Weights of a small transformer language model: 8 layers.
Each number is 200 + 40 x the weight over the matrix's rms, rounded and kept within 0 to 999. Layers, rows and columns count from 0.

# layer 5 MLP up, 768x128, rms 0.141, rows 276-382, columns 96-127
214,198,217,268,256,189,214,199,270,172,150,193,199,232,164,162,214,247,233,175,138,249,279,197,146,159,189,226,232,261,223,185
269,182,191,155,210,158,194,181,147,247,230,206,171,243,204,156,106,208,202,187,180,302,193,196,175,180,144,160,244,202,169,172
170,214,148,161,210,173,162,167,217,215,207,262,208,161,117,250,160,180,183,233,131,239,174,148,182,176,132,145,165,218,167,158
183,274,207,177,187,183,248,238,139,184,190,199,200,196,265,150,203,234,186,194,230,194,213,242,175,199,225,263,160,128,161,203
276,214,223,214,186,209,240,224,208,240,239,180,180,184,178,206,208,187,293,232,176,185,251,158,192,98,197,185,268,201,238,203
204,188,200,221,150,220,291,164,213,243,203,129,196,145,215,128,96,157,268,200,228,254,218,256,197,71,237,217,79,246,180,210
156,190,291,224,169,232,164,187,261,243,177,178,199,202,235,237,190,183,184,209,189,270,197,201,121,242,196,236,157,177,225,182
221,269,182,96,224,282,196,192,97,175,212,164,204,228,187,211,199,211,156,190,256,244,198,168,196,246,199,245,287,220,175,149
201,225,92,223,180,218,222,252,166,159,189,211,215,209,232,299,200,156,210,162,203,258,142,196,224,252,211,147,277,241,142,203
203,205,171,188,239,202,201,182,232,159,283,186,173,181,203,224,192,157,223,202,227,215,82,108,191,130,212,201,84,244,218,194
183,222,145,200,126,177,254,129,175,241,169,196,185,159,254,211,187,276,125,218,243,240,214,224,221,211,173,203,187,219,263,162
153,194,184,164,128,165,298,171,250,221,200,223,213,203,227,173,205,134,272,189,199,212,266,178,177,148,257,232,151,221,289,201
269,204,188,201,169,278,188,261,218,240,165,166,180,163,222,186,221,191,228,195,232,178,219,141,101,237,244,202,141,161,132,212
137,163,225,244,160,175,198,192,230,166,200,211,191,151,155,104,237,200,194,140,240,174,198,273,248,183,182,213,156,174,179,190
242,161,176,156,185,222,239,189,103,272,226,184,208,192,223,218,254,163,140,188,218,183,125,203,198,183,259,88,212,260,188,230
198,193,180,201,160,150,157,215,278,242,222,235,206,178,202,242,245,215,222,165,195,163,148,181,202,183,159,172,234,285,224,183
179,244,191,234,209,219,166,118,167,168,200,191,177,230,253,153,193,162,203,196,182,213,194,230,160,210,170,181,226,220,186,218
264,216,243,245,177,213,203,253,177,159,175,166,234,145,210,166,183,135,202,263,186,217,197,188,202,150,142,247,285,166,172,224
184,211,248,231,235,186,175,179,130,158,227,213,310,175,182,162,165,218,206,265,225,219,266,235,183,203,256,208,260,125,195,221
193,254,201,182,131,157,237,210,156,222,190,255,194,190,227,269,226,183,223,187,197,159,156,158,153,223,182,143,255,189,82,153
205,182,239,119,148,131,161,235,215,151,210,252,207,143,199,212,287,194,190,293,248,216,253,163,175,187,123,192,231,140,179,230
235,175,240,197,177,214,256,195,218,237,188,203,241,210,193,226,191,147,250,130,238,203,160,203,131,224,249,123,172,200,202,153
203,204,143,237,181,108,148,210,213,249,231,186,210,232,220,205,165,200,195,246,181,168,192,224,155,207,165,169,133,144,242,138
218,176,149,151,178,221,209,245,204,178,213,234,127,196,149,173,200,164,200,224,191,195,198,149,150,163,240,160,182,260,180,193
233,200,165,239,275,227,217,228,197,217,198,223,178,167,175,304,233,130,257,243,226,169,207,195,139,212,171,181,246,185,165,221
194,152,259,203,208,203,196,239,107,261,194,275,218,105,202,198,200,193,192,164,244,219,166,211,190,232,160,127,243,264,208,217
245,82,166,108,174,283,264,171,269,190,222,280,209,152,220,249,200,201,152,154,241,211,257,242,176,164,189,183,245,185,251,198
189,158,181,192,214,189,175,178,197,198,222,253,193,232,173,154,191,201,228,211,224,216,282,199,133,174,228,136,211,243,178,198
187,233,170,175,145,202,194,256,232,203,217,223,247,212,231,218,259,164,193,233,165,190,211,218,135,178,203,279,238,184,161,240
254,246,159,140,225,214,197,183,142,222,261,232,195,209,236,311,210,192,164,198,197,195,174,162,196,170,183,187,252,240,272,188
216,155,239,177,153,119,202,194,195,161,215,115,196,200,224,219,129,187,236,166,231,263,96,187,235,173,161,216,192,220,161,171
251,194,192,210,216,232,205,183,173,200,139,140,245,208,225,253,195,287,155,147,114,200,213,151,140,201,205,178,289,231,225,181
209,227,169,182,218,171,183,198,223,212,196,101,221,164,181,160,182,204,161,213,191,189,206,206,197,292,237,176,215,254,149,170
201,199,215,211,232,146,214,174,197,218,153,214,227,144,172,162,208,229,189,221,174,198,291,149,133,166,179,192,193,252,189,198
157,234,258,175,166,239,189,246,231,211,202,208,202,198,158,210,228,183,174,192,275,165,171,213,190,244,209,190,229,164,178,237
273,219,153,201,132,181,220,191,241,172,225,228,177,201,240,252,156,252,231,207,161,155,233,188,246,203,181,72,169,201,186,276
137,251,217,141,254,216,176,223,200,176,174,219,210,230,295,224,145,221,191,229,184,139,202,202,193,228,174,128,236,134,219,178
214,162,231,143,179,226,234,170,193,173,170,254,244,208,198,258,173,223,237,207,198,245,187,148,222,228,220,172,248,242,165,174
197,258,153,143,245,129,246,208,162,207,216,199,206,174,192,182,132,273,193,192,214,253,157,60,227,199,191,130,229,167,169,263
202,272,240,153,200,171,183,259,216,207,194,231,179,189,174,204,141,131,185,237,192,184,126,139,276,184,181,222,227,233,147,200
193,198,187,223,214,232,128,230,233,212,203,208,225,189,228,208,150,183,143,156,180,163,139,184,274,168,155,195,215,213,189,122
204,205,211,297,193,178,128,233,214,120,199,208,245,236,197,158,213,167,220,182,204,201,185,184,211,208,212,102,262,217,228,179
116,222,187,250,204,233,244,240,129,202,170,207,176,233,185,169,181,188,277,200,207,204,207,211,168,197,184,143,244,122,205,178
128,186,233,195,209,202,236,176,241,254,249,144,204,159,161,172,182,212,184,119,262,233,199,175,142,288,241,153,179,253,186,223
137,161,139,207,182,162,188,235,222,185,237,145,157,201,149,177,256,175,138,192,186,250,222,167,209,201,143,160,183,116,271,203
188,168,230,254,188,200,191,174,163,134,185,185,194,140,260,178,235,249,199,254,226,247,231,192,243,207,163,211,255,198,205,156
301,171,237,170,112,200,220,221,242,285,194,181,216,236,220,191,184,211,196,112,209,195,169,289,249,123,149,266,229,187,165,114
237,204,184,220,193,248,193,207,185,143,207,176,232,229,158,239,171,165,252,171,199,182,190,142,233,175,171,198,196,197,175,199
196,251,226,225,175,149,185,156,255,201,250,183,187,165,224,164,276,195,161,173,191,225,248,218,178,209,147,235,220,174,199,202
242,167,229,174,176,128,236,94,87,235,256,247,247,87,226,248,160,130,136,216,176,201,172,252,216,209,214,179,198,255,205,137
223,222,223,186,144,223,196,266,254,171,192,217,236,206,199,193,212,139,255,151,189,169,208,227,122,146,161,242,250,230,129,171
225,178,246,206,227,141,161,303,167,157,211,142,234,132,224,202,194,207,170,206,193,188,190,118,222,200,288,168,289,271,252,297
247,220,219,152,279,192,179,175,196,199,269,269,168,177,155,165,179,145,157,219,208,148,149,151,209,196,150,152,155,212,289,207
219,260,142,222,196,272,194,181,179,125,144,278,173,167,197,203,222,161,190,172,247,214,174,204,191,184,274,208,246,252,161,230
236,204,199,240,194,201,196,232,177,176,196,219,199,219,147,317,154,187,194,172,191,233,252,264,226,149,248,262,215,172,131,226
246,166,275,169,195,230,182,213,203,150,210,142,191,120,232,198,231,208,206,250,219,212,244,236,194,216,206,197,158,177,149,166
179,239,133,215,208,204,163,206,184,241,178,214,275,149,222,186,207,231,203,180,176,197,215,193,210,196,147,134,172,182,224,237
326,204,181,186,193,206,177,137,247,196,253,157,154,222,186,191,202,207,219,167,165,224,123,209,243,234,224,184,207,153,186,171
217,242,207,178,205,204,197,241,187,115,149,143,265,199,265,218,227,189,149,258,221,164,275,229,176,218,250,138,198,251,193,207
201,171,238,237,266,221,207,275,230,122,147,193,237,264,209,249,270,206,159,178,255,183,266,196,269,214,214,235,269,198,174,190
198,141,238,147,203,227,181,197,267,198,171,185,157,117,187,183,163,252,199,196,216,182,115,162,159,152,220,167,218,157,231,197
239,290,200,230,238,144,188,124,239,182,211,198,151,199,174,227,130,196,242,183,233,217,223,184,162,165,145,162,208,186,128,259
167,180,164,207,171,201,161,177,207,145,131,229,188,243,181,260,208,191,235,189,260,129,216,241,146,83,206,195,218,224,154,246
183,317,202,200,215,242,176,189,175,138,157,147,225,202,197,183,259,213,235,172,203,247,188,157,222,228,210,206,243,189,243,237
140,192,210,204,122,171,197,213,162,121,243,217,242,186,296,239,187,228,216,145,281,240,178,180,214,162,203,162,232,253,192,225
239,117,185,210,200,168,179,167,169,149,241,259,210,175,238,221,222,228,233,205,250,187,257,178,172,214,174,112,275,251,208,275
197,231,182,219,108,91,151,231,196,277,203,165,242,201,160,203,203,213,243,224,170,200,172,221,105,248,225,194,210,134,219,145
179,184,196,172,231,157,220,180,246,155,227,244,212,195,222,190,233,178,182,109,207,232,175,195,200,206,199,155,208,210,205,229
258,171,171,202,180,213,315,215,194,190,152,216,178,176,221,171,269,203,254,244,182,245,318,223,153,205,173,159,171,220,212,209
188,236,190,240,240,202,235,179,174,227,264,230,196,171,177,211,186,90,235,169,256,166,145,139,186,153,113,278,201,152,159,158
247,194,184,205,203,150,222,226,205,198,157,220,227,254,183,207,188,249,230,179,147,158,134,207,211,123,200,187,188,142,164,215
158,165,263,220,176,238,158,231,186,183,304,150,172,155,207,129,219,154,218,241,195,217,177,226,159,145,158,198,158,235,135,103
236,239,147,289,155,211,206,117,255,248,149,183,201,152,223,224,131,170,229,189,225,192,149,202,243,175,212,197,222,165,219,178
182,206,257,214,248,240,157,216,209,239,207,194,256,225,159,264,162,210,207,126,204,228,181,230,191,163,118,232,199,242,213,185
234,194,222,222,272,224,190,176,178,341,176,147,212,209,162,233,107,231,195,167,169,133,170,207,192,225,203,224,148,262,195,146
222,201,148,214,195,196,153,201,227,216,240,189,193,252,262,250,150,157,166,220,208,187,107,212,218,135,242,177,267,169,160,257
263,100,176,204,225,189,214,211,251,114,248,233,231,151,173,221,226,252,212,163,171,249,158,177,189,166,271,240,115,173,228,228
263,313,221,211,221,185,168,186,200,188,215,259,216,304,233,219,217,179,179,193,194,217,200,214,165,199,184,230,185,225,207,201
199,245,231,234,199,122,192,274,204,142,166,240,236,202,143,235,156,151,227,238,212,173,124,214,169,211,186,84,165,167,194,267
257,221,278,189,239,216,237,172,194,201,222,257,231,269,271,262,257,203,181,165,251,145,248,256,253,246,221,121,259,147,242,217
209,259,183,155,257,159,240,185,170,160,308,205,200,191,111,130,232,206,182,249,289,187,210,223,207,267,212,169,247,144,275,178
248,194,255,249,219,170,217,292,227,152,199,182,213,228,197,223,202,158,245,223,186,162,198,165,185,255,139,189,231,184,230,196
189,204,235,113,175,198,220,248,160,166,138,123,168,201,262,238,150,165,128,138,195,217,206,203,210,219,128,197,194,231,221,206
253,257,173,248,81,255,277,212,271,214,185,207,222,146,243,195,143,270,268,232,206,224,141,138,233,161,195,185,187,225,141,222
156,207,189,196,225,220,144,223,179,220,212,195,147,190,230,220,201,224,172,212,169,207,153,235,245,161,235,190,193,227,237,183
152,175,168,265,285,234,300,259,217,257,203,264,214,229,142,169,173,214,172,223,249,205,124,186,200,197,228,198,184,162,245,215
185,172,181,215,223,262,244,193,150,179,177,187,183,133,175,144,201,152,221,189,225,213,211,263,187,169,269,191,192,186,182,200
239,136,241,117,188,220,182,201,233,235,181,287,192,206,219,159,201,218,198,237,195,161,150,204,216,178,159,213,126,223,198,199
183,218,241,272,213,143,165,201,254,187,207,192,236,162,179,166,239,234,148,262,250,256,203,222,264,175,183,187,182,152,297,203
198,235,206,186,137,197,190,280,239,155,150,203,109,187,228,235,265,193,248,222,185,168,230,206,174,241,216,205,225,143,255,136
237,217,232,164,226,269,146,202,272,187,165,200,236,199,270,137,230,241,74,189,235,182,151,150,255,217,193,241,177,182,204,204
219,197,209,140,144,174,239,218,206,172,250,175,194,203,212,194,166,191,196,250,192,219,261,173,223,169,204,230,222,147,230,215
236,190,270,167,141,224,184,197,188,212,192,170,233,171,209,261,192,187,194,223,207,196,183,208,206,175,226,212,144,177,209,224
257,200,144,197,249,189,211,213,198,333,215,239,213,167,179,264,149,237,185,238,233,225,147,192,168,240,212,187,180,240,195,192
182,217,167,297,133,125,125,202,271,212,120,167,213,117,194,237,254,196,219,265,226,233,202,220,223,237,192,194,152,209,204,228
240,246,214,194,139,203,227,225,162,257,185,210,180,213,200,128,188,224,247,231,191,204,236,206,258,207,238,197,217,279,239,127
210,218,179,204,170,161,194,287,122,163,194,232,169,222,174,237,166,142,223,167,232,192,180,252,186,189,197,219,215,207,122,170
219,268,159,174,200,139,117,202,174,216,235,144,103,196,238,194,212,198,245,210,213,242,261,92,199,178,216,167,249,215,174,192
233,271,191,219,226,191,247,164,226,185,156,198,188,152,137,189,289,184,243,173,196,278,193,189,144,225,144,186,249,185,266,174
131,315,134,222,174,205,157,184,218,177,239,211,247,248,255,192,203,221,234,110,200,202,198,194,143,230,185,201,221,173,113,187
216,166,227,142,202,222,204,215,217,193,194,239,165,194,160,171,206,141,174,211,249,196,228,131,182,175,209,239,171,192,156,175
178,176,237,208,170,268,220,243,179,248,165,165,183,222,201,188,173,256,202,230,217,220,189,184,225,187,165,196,211,198,251,193
193,217,231,205,200,268,246,212,243,202,136,226,157,275,252,113,209,228,249,254,239,217,199,200,131,239,130,112,258,226,222,132
159,176,176,243,222,183,204,154,227,216,207,145,202,146,225,271,194,149,147,228,241,268,185,181,250,207,170,212,185,287,156,229
159,200,159,154,126,202,221,191,188,208,191,172,199,228,214,215,168,208,255,247,210,286,140,140,286,137,220,218,214,237,157,221
152,214,184,148,175,263,223,202,155,123,139,173,166,226,151,187,127,174,243,172,247,234,200,247,190,186,281,197,206,230,183,243
187,203,184,233,232,243,150,166,211,157,153,246,222,160,166,123,188,272,164,211,230,239,212,220,169,145,187,271,216,172,152,195
# layer 5 MLP down (transposed), 768x128, rms 0.137, rows 276-382, columns 96-127
160,235,237,209,150,217,129,168,202,147,258,213,178,241,264,193,144,139,158,240,198,208,121,187,272,207,142,255,228,162,270,182
120,178,165,138,207,148,239,200,247,86,143,191,176,205,288,185,255,147,231,242,241,208,156,211,120,199,218,212,242,195,147,237
167,188,150,155,173,243,144,220,101,199,181,176,166,123,133,87,153,208,240,166,161,227,201,155,226,171,240,253,216,201,233,247
164,128,200,214,194,192,218,164,224,233,161,169,238,185,185,170,153,170,217,158,194,188,142,222,167,160,200,142,185,165,139,242
308,196,273,259,184,187,227,193,147,236,196,162,201,190,240,172,212,176,154,196,236,218,273,116,197,209,234,258,241,195,168,177
260,305,200,137,149,144,239,231,181,175,177,207,209,168,202,188,224,197,181,194,254,170,190,187,263,214,230,168,222,207,188,268
242,204,175,155,199,174,194,209,257,169,205,177,211,157,159,231,223,209,219,224,221,145,214,159,208,258,111,188,149,146,109,167
203,213,136,178,275,229,195,133,202,174,260,185,223,202,238,186,208,165,187,240,129,261,212,140,209,166,217,272,236,198,241,188
264,194,207,208,211,246,142,213,237,233,232,96,171,285,254,176,226,186,236,236,190,143,219,173,201,165,208,163,216,211,151,195
219,214,191,195,180,172,229,185,209,165,194,198,194,114,129,263,193,212,198,187,275,129,154,197,201,200,140,200,174,197,214,245
262,217,170,176,261,250,237,184,200,176,220,181,189,236,206,196,140,174,240,150,184,193,280,212,277,188,235,197,154,230,233,193
256,195,196,187,269,224,204,187,132,172,255,199,200,163,167,192,190,171,242,213,235,191,256,133,176,222,229,249,207,195,201,232
162,238,186,182,255,160,224,215,254,195,196,257,247,182,130,261,175,292,233,209,263,209,119,205,157,163,229,179,212,159,218,158
263,206,150,185,202,186,207,166,188,210,227,264,187,165,255,201,126,200,138,177,206,136,207,132,162,189,183,194,185,187,188,243
166,184,178,216,248,177,182,233,253,194,221,172,199,184,232,206,156,149,234,233,161,225,168,144,176,165,148,138,167,211,261,251
184,197,205,167,229,153,182,182,193,160,296,149,161,270,172,258,161,175,214,251,211,250,183,257,131,195,242,155,156,217,194,228
249,174,173,171,206,161,180,174,249,207,198,192,148,165,116,201,232,199,196,204,189,211,234,139,169,187,195,231,173,200,168,158
154,137,184,234,182,209,194,206,216,191,269,142,246,275,228,195,241,187,134,261,226,211,195,191,222,228,165,155,249,181,243,129
222,151,155,122,243,190,276,185,175,200,165,144,196,222,247,190,168,183,181,248,191,239,185,183,249,159,127,292,222,196,182,181
250,191,231,197,232,234,208,111,242,180,276,172,164,203,125,232,184,183,221,214,255,185,262,217,195,194,249,209,182,264,176,176
235,280,202,279,213,238,265,170,167,195,211,175,209,207,228,242,168,189,250,248,254,201,230,180,269,222,237,231,248,252,186,136
222,223,205,232,185,227,228,199,203,234,149,200,222,143,176,186,251,239,115,167,231,234,231,262,200,178,231,135,107,251,218,194
184,197,234,174,221,218,168,234,131,261,226,166,201,219,264,192,287,232,256,221,224,192,198,220,220,240,205,238,197,191,156,199
185,221,214,232,212,189,186,234,179,243,199,204,191,199,229,215,277,182,192,118,209,214,197,148,169,209,167,192,256,146,196,222
203,226,176,220,260,244,212,235,251,179,242,229,190,211,176,183,216,233,214,100,247,237,193,208,203,153,267,233,226,212,234,149
220,227,134,135,152,173,206,268,260,178,206,222,204,235,177,247,224,201,178,196,195,192,146,221,150,175,263,218,178,216,151,218
174,122,245,199,118,243,192,250,128,189,260,192,177,208,224,262,215,175,233,259,207,227,231,208,242,227,224,178,203,178,237,242
214,237,244,232,167,215,164,216,246,185,177,160,243,222,287,223,254,228,172,204,240,169,233,243,203,214,238,240,253,174,125,240
139,196,208,172,184,212,202,220,174,197,184,184,176,210,217,202,177,181,232,224,162,228,159,136,181,141,234,168,151,186,166,212
204,201,205,244,218,245,221,218,200,229,91,193,260,195,221,199,233,150,198,183,171,163,197,185,162,228,153,119,198,198,147,261
197,226,198,157,216,204,141,217,259,171,183,263,221,244,178,189,207,175,138,194,111,165,224,235,165,177,184,260,161,228,207,261
171,225,229,312,256,174,270,279,278,233,188,136,152,188,181,250,177,234,193,185,174,144,189,241,260,181,189,187,233,192,182,186
140,265,216,189,237,151,132,205,150,219,220,188,217,252,99,229,157,203,226,220,205,167,223,160,142,183,306,210,135,215,176,210
215,271,101,204,128,188,231,174,211,139,286,193,211,164,167,189,193,170,245,186,151,248,239,197,185,188,238,212,232,196,227,208
211,179,89,190,171,182,189,209,171,215,202,89,224,142,177,219,167,158,159,219,258,145,189,195,226,213,186,219,237,206,296,225
189,127,181,208,238,184,167,179,231,186,158,248,179,241,226,170,185,191,214,198,170,281,174,236,169,230,251,257,206,158,224,227
263,199,157,113,232,183,236,158,203,212,184,209,175,203,188,236,221,194,257,187,215,256,196,189,201,178,171,199,231,153,282,192
206,195,161,195,141,214,268,208,220,168,243,145,184,147,187,207,262,113,212,159,201,251,144,239,195,238,146,208,248,207,182,176
175,251,130,184,268,212,201,235,220,129,206,146,201,210,181,258,267,206,179,192,218,238,193,218,109,188,169,143,209,154,196,161
240,185,221,205,164,144,225,155,209,246,118,224,180,240,228,171,226,225,198,235,158,212,182,190,160,210,189,291,165,230,199,230
210,230,242,121,150,320,217,187,207,235,224,225,201,170,173,229,176,242,259,183,209,184,265,126,187,178,159,260,188,194,200,192
223,148,190,199,222,172,212,176,206,221,238,170,195,150,186,186,158,194,234,185,184,193,218,201,205,149,240,236,244,231,204,195
235,243,226,140,266,177,187,208,164,193,188,201,185,183,218,120,208,184,301,232,158,241,227,278,176,258,199,264,105,184,185,202
202,138,160,177,216,247,179,287,213,172,180,149,164,177,149,159,217,238,217,104,124,224,183,141,155,219,81,246,258,212,182,199
173,174,259,227,199,153,184,196,282,149,218,211,231,260,227,199,121,201,152,182,159,206,217,213,263,135,180,245,287,233,212,199
269,181,86,185,210,178,258,205,217,241,220,188,185,158,204,243,200,189,227,305,198,157,257,155,277,181,184,250,192,231,201,259
199,176,193,204,233,177,227,267,223,137,230,202,224,192,159,158,181,194,266,150,211,200,174,191,219,165,203,145,170,149,227,219
239,239,218,213,192,246,164,187,216,175,179,166,87,236,243,133,183,213,179,139,213,201,120,140,157,192,208,227,199,125,234,229
190,177,253,197,142,230,215,296,264,245,156,221,208,147,218,257,224,183,285,227,170,247,202,193,268,189,242,219,191,156,207,151
171,212,208,126,146,221,203,162,181,154,167,215,133,105,282,169,208,167,146,244,234,216,187,227,235,155,188,186,180,245,206,233
209,243,244,212,165,214,248,227,251,275,174,231,239,219,155,203,236,224,136,162,196,204,203,197,198,179,262,197,220,204,123,176
238,164,130,264,159,156,231,198,312,144,180,239,191,220,255,230,181,201,188,222,210,243,142,224,249,234,251,164,232,197,236,160
152,197,158,177,259,233,130,187,214,169,254,165,221,223,235,280,183,178,177,221,131,90,243,272,235,278,196,221,198,232,221,212
185,229,186,219,215,197,235,161,234,165,208,187,129,174,178,220,185,264,191,187,235,228,156,193,170,220,223,210,187,239,165,154
179,225,206,152,117,214,190,169,269,258,228,182,194,250,174,234,254,200,193,150,227,116,225,189,132,207,239,187,187,224,187,194
181,195,217,232,186,143,152,235,200,179,160,251,147,305,289,185,234,294,215,144,168,282,216,217,230,225,208,284,177,197,231,156
254,194,229,203,186,196,261,265,248,192,195,233,216,249,139,198,203,187,200,225,267,207,214,197,237,254,181,203,229,162,178,183
223,203,165,122,233,230,190,242,213,137,149,195,276,189,155,164,212,209,248,223,266,210,191,176,172,173,198,207,83,174,246,234
234,312,205,206,179,170,239,199,174,189,277,183,187,120,227,185,168,219,177,168,214,184,209,201,167,140,274,202,201,242,120,188
256,192,199,195,256,177,236,187,274,231,212,177,210,101,240,198,206,152,220,197,227,172,188,209,191,185,115,140,233,253,181,116
214,204,185,158,240,174,199,169,194,244,246,142,152,204,174,232,229,156,309,173,134,191,198,219,202,208,227,170,177,145,250,200
234,216,248,159,178,221,234,253,189,158,178,224,233,201,208,111,185,181,236,153,174,212,165,222,102,202,227,213,168,175,269,136
159,231,189,163,293,148,226,194,192,149,218,208,207,290,189,178,206,180,122,241,261,128,216,205,139,234,215,170,180,200,154,175
247,236,206,139,148,163,178,226,268,196,171,179,188,193,216,222,140,247,245,231,217,143,183,187,183,151,204,256,196,245,240,210
186,245,195,241,301,214,297,227,226,187,240,222,209,224,174,196,207,175,217,193,202,205,139,211,232,220,293,242,261,237,214,152
161,215,198,248,221,268,230,244,166,159,194,170,247,199,154,204,238,223,168,176,139,244,147,173,222,182,206,246,190,220,161,241
161,183,232,93,272,153,243,200,281,222,139,211,205,219,236,198,206,265,229,158,206,175,205,195,226,223,210,143,256,193,139,260
206,214,216,208,212,120,189,234,179,157,228,194,252,227,204,167,227,177,218,142,172,278,229,217,226,214,182,128,200,293,225,150
218,244,219,199,195,219,197,264,213,197,206,145,218,158,201,182,254,195,161,219,191,167,218,166,279,163,184,195,192,160,227,207
210,266,187,193,179,216,206,221,180,219,262,224,291,99,140,198,225,162,169,233,200,184,150,243,217,219,180,178,154,243,116,176
210,169,199,173,201,184,154,300,189,227,170,187,226,155,147,189,182,242,194,235,242,270,187,248,192,214,90,193,206,148,241,258
185,232,164,142,130,176,208,168,270,159,186,308,182,194,196,221,193,201,183,252,261,219,243,141,215,143,167,245,126,240,196,160
172,176,191,221,267,193,153,197,207,171,203,166,213,203,195,147,165,240,144,119,198,227,198,210,239,184,158,316,245,176,154,206
241,216,228,229,189,209,156,210,262,207,194,181,189,209,206,66,226,131,199,247,200,102,220,238,202,236,146,167,248,88,229,184
192,210,212,180,289,181,157,250,221,196,233,196,241,219,148,243,191,278,215,168,155,141,243,250,257,233,268,207,169,190,236,168
157,238,195,200,178,147,231,203,163,184,207,197,242,203,115,169,221,182,152,136,170,182,243,204,194,144,215,247,174,293,265,229
177,159,252,241,178,179,243,124,199,219,235,184,156,234,209,181,240,194,218,145,217,178,154,285,112,210,124,205,229,155,189,191
149,195,232,265,245,220,135,167,209,262,197,212,195,275,229,177,177,144,191,213,183,206,235,182,144,181,170,230,180,211,144,188
163,195,115,130,143,234,254,154,236,220,259,255,177,230,148,145,114,201,174,233,249,189,239,144,230,213,216,203,239,137,193,273
212,205,216,249,171,273,236,179,199,113,121,130,206,225,196,271,203,287,293,216,174,214,143,202,149,224,239,207,201,197,237,154
195,246,179,197,188,185,162,236,230,234,155,166,249,196,274,200,238,211,197,161,228,207,210,193,213,226,215,217,224,218,109,225
176,172,239,242,207,153,156,214,252,181,145,135,150,191,186,133,177,141,163,238,208,190,240,192,186,142,224,206,215,221,154,200
124,271,239,123,151,161,282,192,136,186,235,162,178,227,161,254,251,211,200,184,246,249,210,246,265,151,231,209,221,193,205,194
217,244,217,319,181,138,183,251,213,166,142,174,134,259,266,209,246,163,142,175,243,202,236,247,211,255,316,160,168,176,173,256
227,219,219,196,212,212,255,191,227,210,302,236,180,207,217,212,129,206,283,208,267,220,190,200,245,152,193,171,275,221,148,217
161,181,237,184,203,202,174,161,160,202,230,150,219,208,200,220,192,201,223,219,133,180,203,193,215,238,215,190,226,244,152,200
174,203,245,207,127,157,207,212,222,231,180,220,252,214,257,181,180,169,181,241,149,179,261,256,206,216,172,157,180,180,186,162
154,249,200,177,162,184,196,176,189,275,212,172,178,255,221,181,125,233,235,206,161,215,145,186,200,229,233,239,206,231,237,187
212,158,179,235,228,221,199,178,203,184,216,188,141,269,198,138,154,165,252,135,261,178,227,197,185,251,201,221,177,233,192,238
238,164,248,165,148,177,226,160,180,106,163,205,224,215,213,238,207,198,224,246,142,173,120,221,219,207,213,180,248,234,145,214
201,189,222,166,171,209,204,207,267,200,176,259,156,181,214,230,196,213,211,188,174,217,230,199,218,115,225,251,203,221,229,202
245,242,199,184,146,198,231,198,201,253,156,238,172,270,184,291,158,222,151,164,278,193,256,161,195,209,167,202,198,233,262,232
232,222,198,201,193,167,161,174,153,151,211,253,250,173,203,216,176,213,214,183,255,223,180,168,249,138,226,150,159,150,203,203
106,146,233,214,133,213,242,194,191,159,174,291,168,222,222,200,195,180,175,217,169,179,170,174,192,196,112,178,210,173,130,193
274,263,173,211,186,122,226,169,168,265,188,225,244,142,269,231,205,149,224,205,215,244,208,228,205,263,186,239,232,124,192,253
247,256,201,186,217,207,228,131,134,248,181,219,244,184,249,240,168,104,165,201,170,243,163,229,216,216,236,243,255,186,82,183
155,206,232,182,155,229,176,197,229,201,125,131,122,252,242,196,197,231,201,187,196,186,140,157,168,209,160,191,206,268,221,256
260,201,246,152,159,235,236,226,182,255,144,201,198,242,243,203,253,198,170,253,208,173,187,252,153,179,133,207,162,142,193,154
301,245,236,235,78,174,212,200,219,178,185,214,204,122,201,248,162,228,164,178,176,88,272,224,148,120,208,222,230,223,230,223
186,174,259,248,180,174,190,189,217,192,211,177,165,199,266,219,249,217,245,214,196,260,171,192,189,218,165,177,234,166,156,220
237,199,218,210,241,231,218,251,209,223,186,219,257,184,155,187,265,198,189,141,243,145,161,225,205,258,187,190,185,194,160,203
188,180,244,238,264,230,213,211,196,236,193,248,246,202,238,196,178,188,234,217,172,171,204,201,227,244,273,236,163,148,190,181
166,212,204,127,220,212,243,223,156,300,182,260,235,235,128,161,195,191,170,220,222,167,183,121,245,169,183,225,263,202,146,153
161,153,192,100,191,218,243,156,180,246,106,192,266,197,161,230,230,109,179,179,218,260,178,236,210,172,176,216,236,211,241,229
232,122,231,183,229,188,257,206,168,176,157,234,178,141,288,193,158,204,144,245,143,185,195,124,155,254,271,158,168,201,197,232
181,157,210,281,185,229,241,167,249,170,145,199,224,198,158,270,144,132,182,181,219,190,261,155,243,256,147,157,219,210,231,248
236,180,154,178,221,235,238,201,195,174,222,186,186,203,224,197,141,173,234,213,226,199,165,181,214,203,222,184,227,240,202,166